{
  "intermediate_size": 1344,
  "norm_eps": 1e-05,
  "parallel_block": false,
  "init_std_qkv": 0.0355,
  "optimizer": "adamw",
  "beta1": 0.9,
  "decay_fraction": 0.693
}
Each number is 128 + 32 x the weight over its row's rms, rounded and kept within 0 to 255. Layers, rows and columns count from 0. The size above them is the row's rms in percent of the matrix's.

# layer 5 MLP down (transposed), 1344x512, rms 0.0615, rows 748-814, columns 160-191
size [ 94 102 101  97 104 105  94  99 106 109 105  96  91  98 102 101 111 103 100 110 104 102 106  93  95 102 101 103  98 108 115  98  97 105  94  93  92 102  94  97 100  97  99  97 109  97 106  99  99 103  99 104  97 103 106  99 103 103  93 101  96 101  98  93 103 106  99]
[[119 131  66 143  90 130  79 142 168  64 123 109 111  66 121  95 105 194 124  78 109 135  71 136 129 103  98 101 105 142 127  99]
 [157 104  86 124 150 221 134 177 120 118 112 137  56 154 148 121 150 135 118 108 104 112 132 142 137 190 149  80 100 202  61 136]
 [ 78 126 129 154 162 158 117 107  46 146 173 118 108 133 111 168 137 123 122 127 138  82 151 168 140 116 110 120 156 149  88 132]
 [117 116 120  90  55 104 152 105 129 135 134 140 155  68 134  98  77 142 127 118 148  93 116 114 128 108 153 125 157 120 127  90]
 [152 150  78 150 118  74  88 213 118 129 149 110 134 149 167  99 116 138 167 114 149 161 123 169  81 132 132 156  95 118  91 149]
 [118 120 116 164  28 119  51 122 134  85 155 151 163 136 158 203 103 173 126 129 106  78 121 166 125 139  99 106 153 143 151 186]
 [212 136 177 145 107 135 131 148 153 116 102 144 137 109 136  93 107 126 107  99 119  88 195 119 106 162 156 125 115 126  83 141]
 [140 131 128  97 125 142 130 101 171 169 156  55 133 134  83 131 166 141 112 211  88 102 121 132 130 200 145  65  94 163 116 148]
 [151 144 125 121 109 128 112 141 127 135 124 171 129 118 164 104 155  71  96 142 166  60 172 131  97 136 174 116 145 127 136 131]
 [114 132 143 148 128 144 120 119 116 167  99 135 132 123 118 135  99 152 155 128 123 196 149 159 136  87 134 107 113 140 103 141]
 [116 131  86 123 149 129 153 128 141 155  78 114 159 127  50  60 112 189 100 118 135  50 154  91 105 131 112 111 153 125 127  43]
 [ 89  90 119  95 170 150 129 145 173 134  99 187 143 123 161 156 116 124  68 115 123 114 139 131 131 108 159 157 164 149  96 129]
 [191 110 135  95 109 146 117 131 214 138 121 141 108 199 137 120 129 162 116 117  91 145 119 136 147 122  87 112 166  95 176 130]
 [146 110 150 186 111 124 169 198  82 126 164 125 151  88 128 104  93 149  80 122 188 138  91 126 110  96 175 133 118 117 155  99]
 [169 110  95  92 138 164 121 114 137  91 191  99 159 178 142 138 150 147  83 126 147 122 119 122 127 172 111  89 136 158 159 132]
 [194 137 139 101 123 142  67 124 100  88 107 114 149 148 121 107 171 189  97 131  92 134 133 148 105 115 152 174  99 112 118 170]
 [190 144 130 147 134  68 118 176 101 162 132 103 133 109 123 136 154  79 158 144 175 158  96 168 130  72  54  83 149 140 140  81]
 [160 156 125 125  79 145 129 181  79 208 178 152 200 164 133 168 165 141 127 111  98 105 120  64 112 132  97 104 147 154 131 127]
 [ 75 172 142 154 139 126 146 160  97 143 161 144  85 180 133  92 140 139  99 101  64 165 129 143 131 128 161 156 117  82 123 126]
 [127  71 138 108 119 184 133 162 128 155 140 136 160 137 125 126 139 143 150 125 130  99 116 181 103  81  91 135 149 105  98 104]
 [120 112 129 179  88 108 102 117 140 151 109 115 133 160 156 105 105 110  74 132 139 208 177 175 108 154 140 124 163 132 172 157]
 [125 130 147 106 131 107 111 108  87 108 145 113 144 174 138 153 107 134 186 174 114  70  62  96 131 140  81 137 134 147 117 149]
 [167 137 215 103 123  76 157 155 102  87 120 107 165 130 137 135 168 109 149 144 168  96  63 126 157  98 141 140 144 106 204 117]
 [110 113 125 151 130  53 137 134 158 212 145 156  74 145 140 177 124 193  97 127 160 101 146 113 132 134  94 100 101 129  94 156]
 [123 109 147 100 141 152 150 118  99 226 106 128 133 162  67 145 142 172 124 168  84 136 133 100 122 148 140 109  98 118 125  67]
 [136 150 145 157 100 114 158 113  52  61 113 139 141 154 118 130 159 186  67 129  98 146 157 109 166  76  80 122 100 112 113 122]
 [110 119 128 119  96 163  62 161 139 171  95  95 134  99 114  92 136 161 107 161 149 110 166 151 138 138 123  98 127 110 137 111]
 [ 78 135  88 137 105 109 176 106  62 127 138 158 174 130 117 170 103 128  46 117 127 170 112  57 105 145 160 142 125 135 160 168]
 [157 177 145 173 184 102 132 196 145 107 132 133 163 118 127 169 114 139 149 115 104  86 145  70 167 138 116 160 135 176 121 133]
 [108 174 142 123 147 126  89 141 134 108 185 135 103 121  90 109 104 140 193 104 182 117 124  87 111 173 146 117 149 162  97 153]
 [100 130 199 122 139 119 125 165 131 147 151 119 151 124 128  74 112 115  91 163 139 130  82  68 113 120 116 122 138 167 187 120]
 [189 124 122 111 134 149  91 146  56 152 119 135 189 150 163 112 118 136  84 125 211 161 186 137 104 104 118 116 121 192 166 130]
 [113 114  84 137 187 123 185 119 101  98 143 117 143 101  70 166  93  99 109 104 113 137 146 141 128 104 170 112 131 165 115 104]
 [137 185 200 169 121 121 172 114 151  59 116 112 142 151 106  95  80  87 167  72 117 169 131  84 120 115 143 109 140 164 121 159]
 [148 104  81 192  86 122 125 132 134  74 126 178 129 143 104 119  95 103 112 190 101 129 125 190 153 119 116 133 151 103 168 122]
 [104 121 112 117 167  91 171 110 174 134 140 151  89 135  92 144 136 180 180 131 140 116 102 135 129 121  61 132  73 160 179 127]
 [ 98 174 194 165 147 144  96 119 168 147 115 145 158  69 144 139 141 110 167 123 106 109 171  83 106  71 180 131 119 155 147 110]
 [ 68 130 149 160 146 178 159 169 117 113 152 169 160 131 172 139 132 164 139 177 123 139 141 147 109 112 154 121 116 120 119 110]
 [ 68 139 142 201 141  69 164 112  34 150 116 131 137 135 157 145 138 122 110 150 153 152 132 187 102 142  78  93 137 133 140 115]
 [133  87 159 127 139  80 162 128  79 155 141 117  97 127 186 184 109 124 120 120  92 155 105  54  92 141 122 118  84 132 151 108]
 [135 101 148 158  69 160 118 137  81 146 150  66 126 104  86 137 103 114 147 121 141 142 161 132 112 123 129 119 130  73  61 120]
 [137 154 149 208 136  83 134 118 148  94 110 120 125 156 113 185 145 108  86  99 138 118 144 177  58  90  99 157 126 114 108  99]
 [163 106  64 160 111 143 106 124 148  59 122 108 171  97  80 183 198 124 125 153  60 184 154  55 181  97  87 131 183 168 105 185]
 [128 124  74 116 162 137 140 133  96 106 120 115 168 114 115 164 151 100 112 137   0  90 111 136  96 150 124 128 200 161 106 171]
 [139 153 152 157 155  99 124 122 134 151 150 121 124 148 161 141 152 136 110 199 127 137 131 140 121 115 154 126 117 125 116 161]
 [145 176  71 159 145 105 115 144  94 131 142 104 112 133 111 105 140 140 171 126  81 113 150 191 128 129 188 146 138 144 110 168]
 [139 125 107 102 160  96 167 111  93 160 144  93  86 175 103 115 104 185 190 116 108 117  93 158 158 182  86 138 121 167 146  97]
 [142 180 141 154 149 118 121 131 145  96 140 155 145 161 155 160  92 137 118 136 149 151 137 169 111 130  98  55 147 135 181  94]
 [206 112 106  97 113 138 140 130  92  60 126 180 171 111 152 133  93 131 121 133  58 110 143 127 157 122 149 115 179 121 149 114]
 [153 130  94 136 139  90 140 165 126 151 152 153  94  74  81 137 133 100 129 141 146 141 105  91  93 137  90 116 131 134 100 110]
 [132 155  98 131  97 132  97  85 172  84 124 117 101  77 147 121  85  95 124 102 158  61 134 142 177 189 159 120 126  84 161 157]
 [103 144 175 127 113 131 112 117 120  99 100 147 165 102 110 107  78 110 143  66 154 130 124 156  68 119  73 122 159 106  93 145]
 [155 152  80  94 165 151  96  76 106 172 148 131 114 113 153 172 107  75 183  82 167  87 133 192 144 126 135 133 126 135  86 111]
 [167 126 115 157 127  90 203 114 109  88 104 172  88 145 176 135 115 129 156  73 112 138 111 153 105 120  81 114  96 163 103 140]
 [102 147 124 189 165 153 136 151 104 170 143  46 143  86 120 106 113  76 136  92 160  77 126 175 170  81 157 131 136 122 144 134]
 [105 132 126  77 137 179 103 131 124 142 136 123 114 103 149  83 139 101 150 113  99 173 148 146 140  95 143 158  76 150 113 158]
 [152  69 182 108 119 177 180 188 153 163 190 126 137 102 136 154 111 172 127 101  96 179 153 123  92 146 152 103 106  79 154 161]
 [113 159  66 119 113 114 139 108 123 117 127 142 100  88 131  53  92 129 146 183 132  86 120 111 140 169  75 191 179 130 134 146]
 [142  90  92 112 121 129 140 134 107 144 138  86 111 167 109 108 148 100 130 133 132 185 133  71 122 112 140 140 121 128 164 127]
 [198 140 117  70 171 141 120 127 181 101 147 116 150 135 170 146 150 127 153 131 197  90  76 157 114 102 171  91  98 164 110  88]
 [113 150 122 116 132 108 153 103 196 140 150 163 114 108 113  92 134 183  98  64 136 107  99 144 141 132  79 134 121 108 100  73]
 [124 108 120 119 143 132 178 186 177 173  65  24 105 236 149 169 136 117 201 125 117 125 120 165 103 133  59 168 114 130 133 135]
 [114  87 140 162 161 140 102 132 133 163 131 106 108 156 118 132  93 122 123  94 122  89 115 196  92 195  22 108 193 152 145 175]
 [108  97 146 108 112 134 112 116 136 170 140 148 158 121 156 126 121 118 131 112 128 116 127  78 170 129 165 126 105 204 149 103]
 [ 55 155 141  98 129  91 115  57 116  78  96  68 185 113 110 146 107  83 121 122 238 150  80 146 139  81  90 150 136 157 140 157]
 [141 119 103 152 122 139 128 142 143  96 103 128 105 130  83 173 184 111 101 157  91 168 123 114 142 125 122 139 142 139 121 110]
 [126  59 151 108 104 125 105 150 115 181 104 175 106 154  85 211  90 124 123 108  80  95 156 135  92  87 118 107 146 124 104 137]]
# layer 5 MLP gate, 1344x512, rms 0.0664, rows 749-815, columns 160-191
size [101 105  96 105 102  95  98 107 101  98  96  97  95 100 102 110 100  99 111 103 101 106  96  95 102 100 105  99 104 111 101  99 102  94  99  95 102  93 100  98  95  99  92 105 100 103 101  98 102 101 102  98 102 104  99 104 105  93 104  98 102  99  96 101 103 103 107]
[[101 141 121  94 106 180 112  96  88  91 152  98 107 117 136  91 119 101 120  78 141 116  98 147 142 152 146 113 146 150 133 142]
 [133  92 161 173 167 128  92  77 108 138 172  74 164  86 120 103 154 104 135 123 144 111 131 133 160 141  93 101 158 146 160 192]
 [ 87 145 145  78 123 151 159 169 101 124 113 197 162 107 140 117 157 150 104  95 169 153 156 142 117  98 134  70 122 111 121 149]
 [ 66 129 162 138 125 119 162 136  64 152 132 119  75 119 113 146 140 170 149 172  75 139 160 110  94  99 161 149 134 116 106  82]
 [107  91  68 155 129 107 177  94 109 126  76 160 125 137 153 135 144 163 135  80 155 134  84 127 163 132 129  71 127 186  83 120]
 [176 132 143 137 123 170 139 104 121 100 127 105 147 162 153 118 167 112 160  91  83 104 100 106 136 177 142 118 151  95 188  73]
 [127 139 140 177 170 191 177 118 184 120 163 128 112 127 167 153 138 160 111 139 141 162 146 134 163 128 194  58 102 162 125 110]
 [ 97 110 143 116  95 144 120 127 166  93 117 135 124 152 142 138 147 159 111 143  42 184  97 104 109  90 158 102 167 124  84 106]
 [122 149  88 154  75 133 167 159 107 143 167 133 102 107 166 126 109  81 113 124 125 110 116  59 137  89 156  89 151 122 157 145]
 [143 174 107  99 201 129 136 100 119 193  89 220 124 117  95 161 108 111 167  97 100 116  59 103  53 117 103  67 109 118  88 131]
 [131 114 147  99 151 122 152 101 107  89 114 164 175 184 145 148 120  81 116 160 153 180 129  87  60 109 140 146 125 123 120  77]
 [ 94 121 121  99 110 135 131 139 119 160  97 130 146 173 140 145 110 134 110 121 151 150 113  62 129  96 150  98  83 111 117 143]
 [ 78 106  97 152  84 104 122 134 102  95 137 143 126  85  99 143 142 182 179 122 207  72 140 109 152  86 170 108 125 125 112 130]
 [ 78 109 147 122 195 150 169 151 156 149 177 131 132  95 139 172  87  90 132 119 128 144  75 169 135 124 121 113 132 109 137  79]
 [147 101 144  82  79 179 135 108 157 107  97 141 212 207 141  88 137 152 145 122 117 114 135 160  76 146 160  90 130 164 127  63]
 [104 112 153 106 101 145 171 144 117 112 109 145 141 169 139 111 113 143 134 160 167  99 122 151  96 147 170 114 137 146 146 151]
 [120 148 145  78  93  80 201 137 100 134  94 150 117 129  97 126 159 155 182 120 135  88 155 130 113  94 190 128  94 152 151 144]
 [ 99  95 101 194 129 165 103 124  91 118  95 103 146 118  43 154 200  72 102 102 143 120 145  82 143  60 159 121 112 190 122 175]
 [108 120 135 153 109 131 134 166  96 114 133 105 113 208 158 107 132  88 113 135 135 110 104  87 128 107 103  94 178 145 140  80]
 [ 29 116 116  95  90 156 178 132  95 172 171 134 141 135 158 133 167  85 160  84  97 111 124 153 195 145 133 110 134 153 150 129]
 [ 52 135 186 102 173 125 119 102 106 120 115  46  35  93 150 147 116 121 187 142  90  84 143 138 154 161 155 138 130 119 185 123]
 [ 81 153  93 168  78 141  94 138 114 176 135 118 102 140 111 140 121 130 116 153 168 170 144 195 115  80 178  62 165 155 130 101]
 [ 64 116 102 173 140 175 204 135 126 121 102 178 119  93 158 124 179 124 153  85 180 125 154  89 132 152 187 125 153 124  55  69]
 [138 153  62 199 162 121  46 178 160 111 157 171 101  92 152 151 103 105  97 152 142 101 153  88 159 141 132 148 176 137  99 190]
 [120  90  84 130 134 111 141 146 106 101 211  99 157 151 168 118 146  70 134 129 105  72 136 101  83 126 144 164 133 101 144  87]
 [130 155 134  75 115 168 117 149 119 188 103 115 140 118 132  64 163 119 120 198 131 110 176 122 143 111 118 138  93 149  86  83]
 [181 118  90 120 200 166  90 149 129 119 102 144 101 110 113 122  84 155 107  97  93 107 135 131 114  96  90 132 125 121 122 142]
 [109 126 112  81 164 180 119 109  99 122 142 110 172 158 142  86  93 103 121  67  98 121 125  90 161 137 108  91  98 175 190 125]
 [ 81  92 115  92 168 120 125 174 113 147 121 135 146 153 144 131  97 179 105 112 129  92 129 137 169 101  88  54 100 140 114 134]
 [116 101 155 141 117 143 141 117 143 165 156 194 124 114 118 121 170 148 127 154 130 136 116 143 161 131 139  68 111 125 113 171]
 [131  85 212 132 122 116 132  88 166 163  86 173 100 144 146 120 148  83 155 157  65 150 106 161 150 133 148 151  90 121 148 102]
 [163 168 117 189 124  95 155 140 165  91  62  99 139 104 129 237 115 131 147 149  66 169 141 129 165 132 142 143 165 109  62 140]
 [122  67 138 218  95 184  94 120  48 142 164 112  94 180 156 195 102 153 126 115 153  65 122 122 184 120 163 170 147 173 139 137]
 [176 131  65 159 139 122 114 149 182 104 132 154 113 138 146 125 151 124 185 146 153  53 108 166 135 129 108  69 128  78 140 132]
 [127 137 126  74 145 114 131  95 126  73 110 159 114 107 121 131  81 131 158 139 143 128 125 117  95 114 116 130 122 146 170 184]
 [119 104 146 193 121 183 123 120 146 116 143  78 160 178  88  69  84 145 160 181 158  77 169 116 167 121 132 144 128 158 139 152]
 [108 116 138 128 124  88  88 174 134 138 162 166 126  68 106 120 137 183 159 150 151 133  96 167 115 175 151  98 182 102 148 101]
 [ 54 129 129 162  87 153 163  80 134 164 139 148 128 168 104 108 133 115  75 130 110 195  46 146  59 139 186 145 117 131 117 107]
 [103 132  84 127  47 106 104 121 150  84  91 115  88 115 162 108 137  79  99 155 141 136 126 104 124 172  96 157  83 154 133 108]
 [118 141 170 175 158 187 138 168 125 160 135  89 105 145 165 199 173 178 106 115 109 145 143 112 188 170 177 160 103  72  73 121]
 [ 93 102 114 151  98 108 138 181 138 144  48 137  82 142 118 173 157 139 116  85 160 159 101 126 166 115 139 165 159 159 106  65]
 [136  83 137 104 116 109 129  70 105 161  77 112 164 110 132 103 163  57 133  99 142 129 137 128 159 122 180 167 130 125  75 135]
 [129  98 127 138 110 101 173 131 113 138  58 160  66  92 144 136 149 159 127 175 151 166  92 144 110 167 152  49 101 134 108 117]
 [ 91 105 154 139 109 189 111 131 123 135 134 138 128 133  89 155 141 139 137 191 155  91 121 138 105 103 168  27 102 160 160 156]
 [128 140 108 155  80 123 108 107 112 151 128 109 109 145  85 138 127  54 140  91 142  32  95 127 110 149 136  68 168 112 164 133]
 [ 80 137 130 117 131  84 145 104 126 127 122 119 218 100  77 174  99 132 169 152 141 171 119 187 150 127 108  73 140  49  88 107]
 [121  82 116  98 109 152 118 102 134 178 137 168  73 172 154 153 137 132 179 161 155 171 118  88 151 113 168  47 111 140 127 101]
 [119  91 173 146 120 148 154 114 117  68  91  70 167 144 135 121 107 134 158 112  29  52  97  93 150 172 185 103  79  76  97 157]
 [ 99 108 126 130 132 125 181 167 101 132 108 149 144 127 100 110 142 117 130  92 125 125 162 117  88 155 128 109 138 146 150 150]
 [ 97 134 100 147 148 158 135 130 149 170 192 180 178 152 214 168 125 136 145 120 172 180 151 112 114 105 136 104  86  40 154 145]
 [119  77 152 140 115 146 158 106  96 126  99  93 162 138 158 128 177 114 123  72 104 166 122 154 120 145 104  64 178 162 131 109]
 [160 211  77 108  88  81 117 123 145 152 172  83 127 138 107 156  88  79 111  73 183 167 147 154 176 121 151 136  92 116 110 105]
 [ 96 132 169 107 109 165 186 135 159 123 141 128 120 159 145 164 180 139 131  78 129 123 152  55 160 145 119  71 154 136 153 136]
 [ 46 152 137 131 119 152 116 117 123  63 146 150 109 118 123 116 148 183 172 115 153 140 134 133 108 119 108  95 138 138 133 164]
 [ 83  44 145  79 136 117 158 152 154 155 145 158 108 108 114 132 157 176 140 107 152 108 126  56 102 120 108  92 132 158 153 122]
 [133 159 182 163 122 125 112 131 164 113 141 120 146 255 142 130 122 131 171 154 118 141  77  68 186  82 161 151 159 100 101  92]
 [ 87 108  82 162 100 166 119 124 154 131  92 118  94 145 150 116 173 134  87 131 172 141 190 120 181 139  92 112 168 150 119 125]
 [159 103 103 118 140 117 142 120 139 148 156 149 109 142 156 177 137 144 129 103 142 189 125 177 166 148  82 116 117 139 130  94]
 [ 48 108 113 166 141 149 200 130 126 146 167 120 109 125 128 145 140 116 141 154  49 111 147  71 118  95 138  52 105 154 143 126]
 [150 125 100 111 174 116 158  77 198 141 155 160 126 122 107 123 165 114  88  95 117 166 146 134 123 170 142 122 150 125 157 150]
 [120 111 134  73 183  81 116 139 122 193 201 181 124  49 170 132 189 118 158 144 161 196 165 120  99 106 125 110 136  69 116 167]
 [128 130  61  38 150 183 190 146 151  93 149 109 113 121 112 125 117 128 119 158 100 122  98 108 142 109 127 130 104 115  94  79]
 [ 82 103 157 105  81 113 132 129 103 112 100  78 128 120 159 150 149 117  85 129 117 207 163  98 154 190  89 149 138 142  98  85]
 [110 139 102 123 118 127 140 167 105 156  94 152 131 168 157 171 102  92 102 149 139  92 157 136 132 205 163 153 162 122  69 122]
 [150 123 129 193 107 127  88 133 140 108  66 153 133 147 102 162 150 151  76 151 115 127 134 183 146 132 111  77 158 139 128  89]
 [124 106 170 133 125  94 125 178 190 138 183  60 101 110 169 110 186 129 118 152 153 116 116 136 197  99 114 103 123 153 150 107]
 [128 128 150 149 159 135 129 127 140 122 156 154 143 146 218 150  87 111 139 145 152  77 132  98 185 129 151 127 136 121  80 123]]
# layer 5 MLP up, 1344x512, rms 0.0695, rows 749-814, columns 160-191
size [105 100  93 105 107  90  98 116 109 108  93  92 101 103 100 115 106 101 137 104 100 103 104  92 102  99 104  98 107 114  95  94 106  92  99  90 101  91  97 100  91  95  97 105  96 106  99  97 103  97 103  95 103 107  99 101 101  92 103 100  99  98  91 105 102  97]
[[122 140 115  91 103  54 155 125 164 112 152  96 114  77 117 127 142 184  58  85  93 186 135 119  84 134 122 162 114 118 154 101]
 [ 74 161 174 143  93 122 125 115 136 156 162 113 106 129 111 121  75 122 107 136  83 170 124 105 161 110 129 111 116 160 172 107]
 [111 201  95 141 136 175 183 131  96 210  51 121 152 194 137 168 185 110  83 125  90 185 121 147 122 191 182 173  95 173 102 132]
 [110  81 117 191 136 151 170  66 159 137 117 107  94 111  95 138 157 128  89 106 119 153 118 146  87  64 134 124 125 146 115 217]
 [115  92 175 140 175 102  98 141 107  71  75 134 182  94  97 114 103 149 126 153 144 112  84 149 154  87 127  92 139 161 136  91]
 [ 64  91  93 139 120 113 167 101 101 123 146 159 182 124 184 159 122 115 132 134  95 149  80 160 111  94 104 131 196 103 199 121]
 [ 73  85 131 128 126 141 115 120 141 140 112 134  86 124 152 143 162 177 114  47 122 132 155 105 139  64 136 129 119 161  97  68]
 [ 67 103 124 134  93 131 122 189 158 136 133 108  90 195 124  96 169 225  97 147  96 175 121  87 110 105 137 105 192 137 126  68]
 [ 87  88 149 133  71 190 138 146 112 137 119  90 143 137 153  88 120 132 103  69 113 123 159  91 104 164 116 183  94 110  83 153]
 [107 112 170  82 115 158 169 127 132 117 121 115 100 172 112  45 148 170 117  93 170  83 165  99 175 123  83 109  96 119 157 115]
 [118 196 128  97 157 149 148 119 139 143 195 126  75 153  92  85 132 133 147 147 137 101 135  94  94  93 153 150  87  84 140 147]
 [141 107 144 179 152 183  95 169 118 141 144 141 130  81 115 185 120  76 140 114  93  65 182 129 122 119 101 152  85 124 191 125]
 [133 153 152  79  91 139 164 183 138  98 116  89 135 114 149 112 115 112  74  84  90 150 125 160  98 194 119 136 101 128 191 129]
 [ 82  52 173 122 159 154 139 148 138 105 105 111 169 109  86 154 176 162 119 104 144  98 119 126 156 148 182 135  86 110 139  76]
 [146  80 130 122  88 136  71 116 173 144 161 157 102 160 208 150 128  58 100  85 136  70  87 164 166 117 101  80  93  39 151  42]
 [147 173  87 149 131 115 129 142 154 164 191 128  86 149 107 196 152  89 138 141 113 149 160 133 123 146 145 117 131 104 131 140]
 [172 107 171  86 100  92 149 193  79 137 160 179 102  99 135 129 109 164 179 136 162  98 182 117  88  93 111 146  81 165 102 164]
 [ 75 144 120 174 137 141  86 149  98 108 191 113 116 108 103  84 116 109 113 138 120 110 126 129 180 150 134 149 164  88 154 120]
 [144 142 155 103 114 153  98 107 141 130  58 132 126  96 127 142  84 114 121 128 138 111 127 107 109  94 157 150 104 129 148 130]
 [ 99 135 119 189 109 186 156  75 160 129  72 130 144  95 106  98 139 148 148 162 161  95 127 183 112 106 162 126 158 133 109 141]
 [172 160 131 107 118 117 128 118 124 145 195 147 151 114 192 159 194 123 149 148  96 127 149 180 177 174 155 174 165 109 106 155]
 [ 84  98 111 150  79 108 136 139 179 148 132  80 113 145 117 147 154  93 104 156 147  76 154 135  94  86 151 116 136 109 137 106]
 [ 83 109 133 162 111 126 171 104 120 169 108 193  92 141 144 151 125 147 178 117  89  77 138 103  82 186 143  91 122 155  90 117]
 [108 120 131  99 167 142 119 167 147 153 127 136 170 151 179 113 117 145 128 114 193 103  73 135 159  96  87 139 140 123 123 161]
 [159 159  94 129 128 163 131 118  44  92 107 111 139 211 144 118 146  81  69  91 179 133 149 145 159  55 126 135  65 132 147 111]
 [146 193 134  88 174 161 130 181 154 153 159 147 144 156 167 145 103 116 110  56 110 116  70 207 161 140 116 156 104 181 113 113]
 [ 90 130  84 125 124  88 110 136  88 105 127  89 125 104  92 147 108 130  99 156  60 129 177 132 111  97 132 112 138 119  77 156]
 [128 107 125 147 155 103  69 110 174 133 136 149 162 165 127 121 167 112 141 118 155 116 142 111 107 161 127 154  91  13 138 131]
 [132 130 138  79 187 105 153 106 160 168 120  43 107 133 145  92 153 120 114 100 132 126 150 123  68  99 127 132 175 127 106 157]
 [120  94 113  79 133 177 128 123 101 127 123  79 148 146 124  96 125 232  93 147 135 125 159 156 103 134 107 171 169 146 190 144]
 [ 66 148 185 133 130 103 131 181 173 126 121 177 115  84 126  76 191 125 137 136 100 129 151 117 108 128 167 113 153  88  80 113]
 [192 163 157 106 101 109 154 134 117  90 128 140 115 122 114 124 127  92 141 186 128 112 163 138 158 158 106 147  90 128 124 181]
 [136 127  91 109 147 142 106 199 134 135 133  59  83 149 118 118 194 120 125 161 210 111 164 132 173 126 146  82 156 125 114 151]
 [148 111 158  96 115 154 106 167 191 169 147 156 160 105 226  95 153 144 162  63 129 141 196  83 149 170  70 113  93 125 113 107]
 [138 144  77 134 144 168 184 105 102 126 135 162 144 106 160 183 149 119 122 140 142 104 136  93 152  67  85 184  87  97 118 110]
 [174 150 107 110 148 153 145 166 120 117  72  92 128 140 175 147 129  97 162 158  99 158  69 115 173 171  58 149 133  72 166 142]
 [ 94  84 149 102  73 147  83 104 180 121  77 123 125 178 159 160 121 135 114 110  71 191 201 110 142 128 105 109  66 144  62  88]
 [129 118 106  95 119 172 166 123 136 113 174 137 137 123 181 115 159 134 127  72 107 121 123  84 188 124  94 136 120  64  84 156]
 [ 95 132 106 166 101 161 104 115 115 114 169 114  65 148 134 125 189 123 136 208 118 176 140  72  59 152 145 153  88 112 138 134]
 [120 127 171 214 161 125 145 126 115 116  75 121 149 116 154 163 117  74 175 137  53 158 137 152 141 182 138 147 169 175 124  80]
 [ 69 200  64 137 112 161 169 145 171 128 139 142 189  91 148 104 176 115 113 168  89  95 181 130  92 138 175 118 145 107 103 126]
 [110 104 135 119  77 147 153  98  41 160 134 173 110 147 149 143 146  72 138 125 155 170 133 190 115 179 119 146 160 144 133 111]
 [158  53  76 135 155 110 123 140  93 130 101 146 121 152  70 143 118 160  81 119 110  92  93 150  98 127  62 136  73  97 168 184]
 [109 180 143 137 129 177  12 130 163 146 134 131 126 169  99 156 134  84  66  87 136 151  77 137 146 106 128 110 177  66 181 110]
 [125  90  76 127 151 123 161 138  82 186 143 166  78 112 168 102 164 150 136 116 175  99  88 139 100 157  96 106 165 121 119 101]
 [118 124  85 149  87 127 101  70 106 142  91 137  93 158 180 112 137 124 120  85 118 163 118 113 113 167  90 122 105 112 187 146]
 [ 88 160 160  72  96 128 119 146  94 170 123  85 136 112 108 138  78 101 197 113  92  87 172 110 185 152 132 194 176  76 146 106]
 [127  75 112  97 141 136 169 172 128 147  98  98 134 172 182 101  92 117 162  98 114 108  88 158 161  82 160 158 101 113 132  98]
 [ 69  83 143  97  83 122  77 136 163 163 142 157 123  93 124 119 130 196 182 146 110 174 120 107  97 108  90 108  72 106  76 250]
 [114 100  86 147 145 160 107 158 104 170  96 147 117 135 178 141 163 173 131 143 135 107  86 122 107 152 221 146 116 174 142  85]
 [124 150  91 103 128 131 110 152 120 190 114 116 173 134 119 147 110  74  82  81 178  89 159 139 193 110  75 167 145 106 121 128]
 [142 144 142 141 144 180 104 195 176  78 114 109  94 118 152 119  92 158 167 104  94 131 134  88 135 135 130 135 132 112  76 142]
 [124  61 125 124 119 146 132  97 145  74 175 106 220 142 105 169  93  98 138 123 127 119 113 147 138 211 133 109 130 119 140 117]
 [ 62 127 136 139 106 144 162 166 131  78 156 170 137 138 122  40 117 176  98  63 107  99 104 148 127 164 129 164 120 136 149 128]
 [ 52 105  99 138 104  95 142 155 116 142 124  86 140 129  56 118 141 161  76 128 142 162  97 135  93 175 145 124 127 128 124  86]
 [168 123 146  98 156 102 160 144 131 124 147 121  93 172 100 111 174 179 175 143 159 148 106  99 141 116 120 146 164 191 171 118]
 [102 114  71  71 129  75 167 150  45 115 145 157 165 101 123 142 147 183 124  98 130 127 191 100 130  96 155 153 137 122 105 102]
 [123 178  98 119 109 124 120 104 177 104 141 114 113 146 133 112  89 120  95 154 108  62  94 109 171 163 195 144 125 106 125  22]
 [ 48 129 159 134  92 103 118 179 133 137  90 129 132  94  96  85  82 138  40 120 136 189 168 126 121 122 119 187 185  89 105 157]
 [ 89 113 139 118 173 125 109 153 116 113 110 102 158 146  67 173 113 102 159 139  64 107 112 134 139 161 146  89 125 141 172 136]
 [197 143 100 128 164 100 162  86 148 150 142  57 146 121 117 115 130 159 141 127 148  81  96  91 168  80 137 127 154 159 203 108]
 [101  95 117 104  91  86  85 160  72 176 144 100 152 108  96  52 114 142 118  94 160 197 137 153 105 143 145 164 106 149 160 146]
 [155 176 100 127 121  70 158 109 176 158 146 101 129 147  82 176 160 141 136 168 146 155 100 162 125 141 103 104 103 118 112 158]
 [ 63 136 177  96 193 139 156 125 144 142  83 160 121 120 128 138 134 145 138 140  93 114 110  92  99 151 157 135 118 130 121  67]
 [129 135 176  46  83 145 133 124 136 147 134 133 155 153 174  66 108 151 158  90 120  83 128 117  94 135 116 125  73 126 165 176]
 [135  87  80 139 130 115 121 188 122  84 126 156 150 115 128 126 137  95 146 103 139  89 129  95 119 132 144 144 158 141 141 108]]